Weights of a small GPT-style language model, trained from scratch on English Wikipedia.
Size: 24 layers, width 448, 7 heads of 64, MLP 896 ReGLU, vocabulary 8192, 86.7M parameters.
Architecture: RMSNorm before each block, rotary positions, biases on query, key and value, gated attention, hashed n-gram embeddings, an embedding shortcut.
Each number is 128 + 32 x the weight over its row's rms, rounded and kept within 0 to 255. Layers, rows and columns count from 0. Numbers have three digits each. The size before them is the row's rms in percent of the matrix's.

# layer 4 attention output, 448x448, rms 0.166, rows 417-447, columns 280-335
099:128133139122103138108109153078169170041135106129110120106129119143093128139124170128086120147096091135093158178100157098075108108049147132082150116118226138122173077172
099:096109166130122108112133154129043082097158152154113094161082096147164105200152147124138153107101121173075116164118050104106133089130118134101188138114110072146041177167
101:103105103144132113123116156128139113124139101184139157137158156117103098095092152122161129099077125147142104152130060111156102100118073136148170104074097090137090166131
101:128135146145094098155122182102117144112156171150113121089116154172108129152145132143124120146110111130150155161132128094172140104131135152070167165076168111098091121137
095:087114098153131156065137109162149053119148145117133138142155124168134152090193082100114118163144106095123142104144095148152098083107068090113191106131095195166145145149
099:097124114106102114101175167145126116175127075153080110141173107110074081111145147120113168104115142146146134113137116154170071144143159143145096116120151122134137059177
104:125096171159130145158064086183123126100155148148149088127132112107124111167121129091160125162081167145122133126171074110187091107147137110161116145129106094111156136090
101:155083137131122141138133132111172135121110127145154148081094084129095173134077113141085137194116131144150118121139137121166085079039144088102143120093118099111149184102
096:123147108162139129127134121101117109110129105111143081115068078100142111137125160141181116152124136075099154102109117145081096138109149080134119082172138147059135117092
096:058093118136124120151158084140117140105111142103161157083104113138128144140123131109109155155142170117094089127164140163127165095105136154148057129071119173091164143107
099:175096119115162129085194125120149130179147130066130206059142125102165134099113142084093127124083122129130149145115077087163061146108056171134106152129145172100111131158
102:177136117168141159114139145148093101129158104139123160144143111109170138101127122137122160118141127121117150136180074107055073139074142142081171166177126132120157135120
095:164102152114174106116087135192110171121113174138136083147098134147130148146168123099120105169152163130092104115147148088151109130121136181130212093137101095170154197062
100:103150162157118173128089144151131131126171151148131147134119101146157135122112153122066109149146136112131101151080109140113176158163111172130094095140109066104089121149
096:052115141141154141102108161140096099129124119132142120138095118154076138138078154169152094086224131103127130118125117109094082204079112164151156165134129135194126079168
102:090145124101139096108126155166111115173107122119092133107079103110098130118081150148108121147142119124186119114128107143151111143109160173161168196156132136119064090087
100:095088126109107090105097159100130164142118120147113160093161107111144088075131102147166096134101124127197146154181129116145066183144081152128125183134095070080092179132
102:096153204131113140097148124139131150113187126155135088128161124122098154090153111159113167115053119132094112166101158106149198135133163099136121104115146173159045045131
099:099117113101138139140155123113133117146099153137169124131070095157127158108115111129143102118169139091092138158155136188114128167115078119093143139143173075136139151105
102:113163124125132130125088132109101153108120131087094119095130115107126136118100137142135120123117092088147120141160166106147052134101150125032188170071095149139147159178
097:103120117150154079078157138167100154132155084170143071127162121067130092137133120158120117066162148138159076099160056190080124098147148091231146042112145143106156134130
094:165122123146102122132143069157113160107108174093175107150098091155121137144159156092097120154114139163171095106065128135128097188112151136146113119126169058182110111074
104:135098078098154139132151128174151168153139078132145121149136144176139143187127176098104156126185142146092142124123140125108148093148131061137132159118183066131061015164
104:159157127144082147103095124103094131154156138135111084121190126114044122147120108153116055106105115147121123098145161127171130137090067129127197120136203125158118114161
103:159140137115107112134133097160102087151094087100136133137136156179109107084103127067173080114128099162130129121152106164108032123118183156113177084142198157146164128119
101:144156151144084127148159152093154100113155155109130108072153141146102190128171118134131134134125143086103179144123182077101156162080076142111146069107148187140115145094
099:188132138144079104154114137096115095133115137098129099192068110116146151098106113109136088107136117185137132154120170106130169062182143127098113120144125100202195184172
104:095108107170118163107148154159141151126140159097109129132110138133100115122128135126122117132172144115162143149116106119138090174098169137122110062140169165116119115112
104:103122122124187150169158169121137144106133153131110161143148126106116157104145079086108055136152122123103138146155128178196088150157176162097076107103083111139162121146
094:105096140105134108145138106086104138155143088098136165093147123172060118156063094107092115126129128129132074134147120121254122114150138168086159142135108130101169078109
100:118158115111106089084116164170155123115166116123114126117118122072137110106125138136136091067159139091148121137085174119089122120113209065124141150105177150128145078123